{"hidden_size": 128, "num_key_value_heads": 2, "norm_eps": 1e-05}
Each number is 128 + 24 x the weight over the matrix's rms, rounded and kept within 0 to 255. Layers, rows and columns count from 0. Numbers have three digits each.

# layer 12 MLP gate, 640x128, rms 0.274, rows 172-235, columns 64-95
124117183119121143130118128128123160151160108111127138112160121159078134150143115185100125139079
100140135117116118125106111121143146102085122123140133112172165148145136105195128126134108108168
138108106114116093154131128139138158132150143114143125143187098138163161159144160122137120096157
136097127111138101142114091120112113144145130118123116095122114118131072119114118098150148133129
147109090097175105170098146138126139121163081078131157099114159166128117103152116117171139150157
110124099117151129154116127108103109124113134091115118117164154132128119139132127136165140145091
138110162114100107153124124165128150154107106122146087142121127131118101144107108145141192107117
122106142142153124117117118096159122150132140117151168114154138124172106107117134108086120117095
119174105115136146173131100141127127135105137156117166112161119134087125149139128121141174114162
080125132112109098137089124137157121167113106158131121097144148164135139126132126147146109144161
092125108102147115106104122120123167138108127120176127124144098127111111121158146132109167147116
115114130117139154120143096108098112143173117131122128122162103099125154152138119116162169106116
135091160087141082109112158132111137148113105150136147112093160164128172098112151116111114139136
109066106131161182130132109103106108150145073103104139155178141117138134147134105113179156111161
106099146079146125165151128116164147064086136088115131138170127114095133114144149131123117112102
126126125128137110077182133092130124113145148143160149119115138150091125167153144153121156097076
102142139115110131133113132093140157150113128160132170172128156146110146109126127131160134133129
143142103120126130125150152129105133145164124143143143103130075107126104126113135133101138125160
147159116096120147141115159119093118121124154097120164134097137161158130130101144111121154144166
147098176120151106142158125081119130176134160141164125102162134129106116106135135115134148125168
091140129120142156125134125166192115134097110109161145104117107128137119089132149157123149153131
124089134104147098115115063151158130139132147144116120115154145158099096136114117125100152135121
163130154153116100103176107165107129151123073134129172111127112137113131085145138169089190178121
132137091152160124108098145147113093136121073138128102122128160129162125152168176130157145128121
108150099100105134089136112134193168138140098117138153110104129150123123134144148130130118116119
128117116163116155129144131143119113153076080105145157137139156169139185120185119155148169165114
114098125133115101128147111085167120158149107088108073116145128130100055106141128134152099145124
109153110141124127130115088145134117156113108130156142142121123079136116126140121114158146157112
136148158168127154082122121111106137141104164100174158114161089110114103088150136145141098161145
158121125080100134110133123130131110117162144120142095140176178141121125117087077154104124170160
142111145136148101107186133127180122116173113127104136126108125151119103114134095127181128109126
105111142121141136107123144126127109142100161147112156164068161111162152129131095085128096148116
126130089134089126122103106104123130125114104115080093149127118130126140148129143143157105103106
117134103181126101132137057089125148147112096142143124160132135114124073139143120113136130125130
142117107116118109135129133119097149130130106108125148103176080103097094152164179165126166142117
098140112153157132117172111121107147185079155187125135100125115097146110108127165101112133112127
147066116122138123130176136146120139163153130151093109135137149112116116154164111114114101125149
123126186071120115114168102147128151096116099120129169130135113135087127138107122122090111162157
177134089145155145114124169128149146121131127124087125113128120149128088109158134125173127091155
121092132149133095091130107141096137121148185131103178151176141138138115179112123156149116161154
077104130145152133133177154139121157133114091131143123114128184133048106115177119123152127130133
133169132125143164128107111092150126113127129084151124106118072094131133086173150121120132143143
147111138088061112098120085130123113137119139097138143119126115156127093131113121108137142157161
082106133108097132142121168147125147112116116145156132161105145125109138131109164131104140158130
139145133123140121138108121151112138079105131140160107119143076107132137109104140136169151166091
142123116140083118147140102119135135114126132123134092098109130160145158141112104155091154115155
162111120130141128127132120148094216137109132138139135099107111138107143129146119118085139098098
153113113150105116105160105123118142149127118148137122116125136125168140148106141152142146123182
101118130138147076136118141163131129118102120141191133138145121074096179155104115144071152103171
111106132094162109090128140118192113126135128147148139158119125121130117114145130128132131113109
142106128116129107092130132173126111163098124130146179114105126153144122074166151161109129136120
158137115111147141117133095108104127170143069108135187093181152130152097149174123122146131126136
118096105125201091100159102113129145101102126164109121127107067131146096126165095172132145114136
114143123131116124149111131119103142124106165123141110182152117099122177144095133138112130174167
177119141144130142125150120144106173108158089093083134121113129154157161184108135109114114139116
182084129115116166122117060099122106125135168105143103165155146102140148125160108179158130135121
106125105136143163118102119136146154092096127150107128082150162112115125105158122164144158129138
110129150157167165124189121072123141122162104148129115126113125120089097126139090164133134127128
085112123161143129117144092093150166121092095142159124120128120128132121139169109118128112127118
094158184143079096138153156157131156100083137153184139139146119107118131149155125154137155121127
151160131147132120108097123122162124097134115135130122146097131130097142150118068127130146154121
205113099177148140108187099159137129143135152136134143122137141151154151161132105101166138108127
094110109097120126104169128096097159153121146056150124145147173106130082171111116119101138110114
121069136120128074086114120144126093166083142146164127127123157118156114100184143140157122145115
# layer 12 MLP up, 640x128, rms 0.292, rows 172-235, columns 64-95
133166115137137112088086129142125134142093136124108132113112139122161150133119132111118147114073
140116109124118168142164164099163158131105143119145145160130094083090099152128107099108104133110
168152083137090138115155108140063115127130167145136125099106127113143128171131094132118120119110
172153092134129176104150149125100144139109109096138147150116135162139229159118152124088135124131
140107101112133138136158153160173127104136118118139160164130077132184117145084104158156126122136
124125118090096146135156146183108119091139135109134095135131077124136122113154119134089157113153
140114116136166136171126122111137131133138119145088061163100149168121116107168136152118109152159
138088147154124127109124101131143131123131115150151098163161132112127104114120089116134125126143
126119128125093133150162136138145145124113102122110132129148146110101122148154172127074133164190
143152096118117113111107113166128148106144132130136114140102111141162145063160115118163117116089
157114114097149114149080121138077089121129145147113136111124113124094124102107113100131134156085
137115129119128150167127093088109137113163114116129137086106053119151183131120121118098104108131
137140156104105140103161113152181161162153141090112126138107189136146094099107153121104079143089
120153083113140104152139126103123075139110104152095145134125127126089161159122143082104182116135
107131153140177115119103084122169112119148121123157076151147121102123112140099077160145177149146
109130159176138095139126107109162139134106112123136131141155106134135114122148107106159114105155
128116166145132138185132151181102131110094137129136141160100136128100129118160110120106142131108
128156161132105125144107135130122140156145096104144146112090130127175180147150111135126143097116
087138130122138128146118152167056128155138138143103137075121104093124141129112094175148148149138
125133128138145127119126139088167109130105140123104111108119129139138101099143139146125155151168
099106152110126112088132081134154103164148144143130135107123112124118115143105121126127116110126
103115102144084134184159117128110143160153135124117129146089131084155132138101163152143136141131
177121137138146160115132103110162132142128139164105090137106107131106143145179123147166145092129
133124128122127179187118122162134138136159101106097144108134119150114101111111115154161125122145
107129123141120085191126125130103125111134124162157141114150120128148141152102142111101180161124
130121153125159097109085144105115136119131098119150162099115153153137121171117099106119155162135
091118138138125094159116096137139148091165161144158134172135134118149157146115092104113146125125
117096139102136139143171170093122128148109116103161134145185123123106112128128147100096129135128
094146115097124102132131111115137110107128166155147153145113171153170152088129115125111118151100
107152181141175109184124143142134126140131148160081148087061102107136125158115149173116133133100
150143128168127107142145131102145116124144127169132160146140112070188135104114124142114099109136
142172128137142166081142084157125144108136111121100146132169131188121125168110138133145118082122
178125123149137162149119125140108107123090126128109124063132118102107127085142119083132087103125
148125153108117160108122154170135141093146104088097145138117114176152123108129092147130119127130
133126156110088106105115128144156125121189141164159142134148118095148148134158101138170163105144
120119102150153102143121098106115129105111114100115121111156095108140124110148137108143161116123
139110134100130135135102091142105156122148150139070141086141102138160119112094107137157142151094
086122103203145138149135135118152121178082133131118130118170157112169113144125112127081136111084
140088071162154163109138163090085164083159116149136112141131129092138140151123113161142106097076
141135128156119134103136153102123158112128175139093126112176113124124134154100140132115123155114
140106133113135105149105083114150127164125147100108136100086126117160086143110120125095122111122
130127126132107130138132138131164133102124118147099144162101161123143095118099101137179131148104
110105139132138134094099164115073128165133126141095122125138158143106152192144116085133111122142
179131147130095155130157105128096098089129118122104115139125163159143098130153111106159110107118
135098148111139104173131113137150137142139115090087141154129139133113112144130135142090145138095
146143096109117118182135127111113135143074135135129135148127155128126100127097098153192132170110
154083141135121100167117119135104144140123093147124106116120086130136155163129118163144146185118
129125129099124097138093113118106164148144117120116171120147125097145118172093100115107107131127
167132109155107166086113166122122142123141162119129142131115141143084161133133076144140138125146
145124112111093129129127165140150137096094102100146120117107126142102127130158150106112130124132
140112131079165174149144079129143150124130101127137107110125139136138097120111093142141127129153
094140133165141134142114177119133150096127101152145173104099107090103121109102094140139090132132
154137102178093140146109105175150146115149143148097123097134100139123119103164128144144150154156
132156134075129123162077125142102140132137164114126126123137095137156152119117105141136178133165
098124131144121138134132154151110140161111159152120131151158152078128105170129148114124165130129
132124080109151094129128084156119127144085130107104109132119164132171152154080179155130149149121
144108156131137114128121152148135135130100103102144091122127121164115126134125120119101137119188
132120120177150142125130152166123113114076169128111116151091103112152134144167132106137105121127
114109148165142118149119140154139110124103073153140137165082149106105141114104096104175145155130
150137142126113106162163168133208152106110097118128140140116173098184129098161160159150135125131
078143095152117134148151121113132126079164135125115112121140116144125154142098132103158141149088
169134096111170156138160143165120152112112121148127116086139137141153084132160112133123121105106
122091114129136104108115134130110108125111148112138152131105115115094124103125131124140074133099
143104121087149158135130111139095107099107126114124136145159145147167136113140107145145113133131
# layer 12 MLP down (transposed), 640x128, rms 0.272, rows 172-235, columns 64-95
110121109136122167106118112140141199109145118125114127152146099133176120116131137109134097100109
126121159145135125137167126084126126115114145190147124138172111090167130118133131128110160146172
084178139143142121132110146107151104154110164133163102138148138161102139117128112106101106110119
108142149138131145117100104134119121158093112112154130088112095080131157128160179138142084150170
148090144115164087152104104143153146120130146106156103095134114126125130108114115103132137121106
147096120133140125115114141135148127144158091139111137146114172119123143110122130083159091137129
111177117096160082133163094109139085151118110152095148119155167110153081103113145119127097110126
115102147131143174170100116151139157132139124150120128090150078133152136107108111135132119113142
126131120151105082127142131125143146119147144136086079138127140148118117108109113130102116104130
108102132090111100142115105114133144120135117119169160133129141150117143162113113138099114116123
136119108113113153081108127140091112161122136128093134141119114106137161127134098148123131102130
169113115150085158113145132133147124141168107116130089134145179119131141131115110125133126130135
140138114124119153098144132133118242132111133114111131164105080097129094108136127126119158140118
093126120122112111109112129164117111084142140121137158117139102141108165148168140130135133150120
103086140168102156187079115175118157164145147104129114144121176133150142126141133112143148118186
084143159158125094137154147141148154158113128145162131118120109114136090126179163101121149105169
094125112107100147106136080090123110128109115141093119127183117128128143115130146123110110138147
119118202120131105128150109119121135143154136150138129107142117170096115111159157128150079135112
112121127157116129109129098130143140112141078068121144160147152124110102106172123106162093098101
103101137104123149110089146179127119141118131151089120160145138115150137164117137163111095100126
153095141149154156107110149131152133116105078132095091114118153125131137129118105090096129149101
106116168125126087139135125152129132168141128116147137109122122162134132127123132125103159163123
116136109172138149154127163111142093150101105128138105126108191106113156158104138137149143101136
111093165125147103101104153148122120121113104118142126121120171108130147091168163133073107101149
125169127182132095138114070143143141149165105139090140106129127097141118157097094125132144111072
149115105191131135109126110127134128067142128102089087157136092136125131117114109165114142159095
108121138137116090163123145124131158152134147145127163157096136169125124117109153128112190111142
128101103165099168124140159134146134159103114140111145144138154152161114115161082103131090142137
111141114182127115118119144129125109122125141111081118144145092143096110161109136160136113149139
081120112140133165093164094077090163136159134145098113080095130164150141149112120103172096094078
109150127116173130127138117119102130166127140118141118122133126132087134125121142143134168113161
129100223164164124129130128169130124122115151128148155134132119092122079118128177141190136135102
142138158079080125115129135138102160129094120160134120137118124184144142098152127124139118112128
145154142158120127136141081119134151105097104081173099121154135146139151133166089168130162088117
136132166143117129146140116105166176103115095079141140103118132117144114106129128105119109178132
150131121088133150110102119089159123139117155119122118144141147118135120169144129128113074127119
157124139151105097136143143087115094154136122159134120131144167154132151156154099146138142114150
118154151128118100144112163122088105181130139097126149128098175132137162170145118099138115150149
130113161094130109101158056145155086161123129142116103132137150092114118119106066125135119125141
135169175108123145130120123107111142139136076169114124098130158146142130126148117148157114167131
126099125151091135135161150125154119117124100142146079145143131101147136094085132100138143126118
111105147126130181118126097086109153102096143108128137122123101109119141148117103122174131150137
134149123109153106133123131154123123100161103122160082116097115139185111151108125099146139129050
135148115109105129120126139123139183122102134152123114122095123134170104113126142165139117130128
130126132104130109119092156100074095097132124147116114152119080105103169165090139117138102091173
155089148135163163149136143097118109109134123104125107100137157131149116139141127161142172162198
128116095134117169107125141117134144134122121083141108110160125150129131146120185150143156176104
143139127171088142122108105136097147140107135152119134076118155135116127132174149148094116125137
122108130124130107146131149131147106114165115165116169103088158178137097144139153180112094095109
135125174130149136109121171151151135133141141117135141112133165128115128113083136134112139158092
173102127163184111125100135139117103137127118119151104121071136136144153111105112117096111144123
091109135153113101101130121148115123125128116140078155085099124106146158109138133150138106127153
115153115148116135129108150082099118138186135134143155152146127111111145154164127113125111163130
148131114103113121162123141070110118133147107105113124148104133083146131134105148139103131114126
170119097128096119116115117098129094127152127121109141126125123146149128136113130148167113161147
138087153173079111132141157153102113146162136135158115125122114169110109119131072140153126108167
114127132104126108117135142117138139136103163122106154153139142130125169108137135139122120103092
117162111087123118098138124119124135105141146171150183122092147104102119103118095132136114133149
099103138098135147107111102128130098109127118180102120145133087121132138113143139128086126137112
128130093113142101164115137118108148161154112147124116131131096103160166100090108169109169144116
144116111124099131113116135151139093146155139143167091100102071185157110153122121132144125125098
124120125122164110162123125144154122089119143096118116139165157130068150127125154142120129102129
114088118085134094120117120136068127134143116127124138166142128116089124164126125093124113140132
141182169150120101125119163133147129126161165141155110129132128120164122138136139161128124121120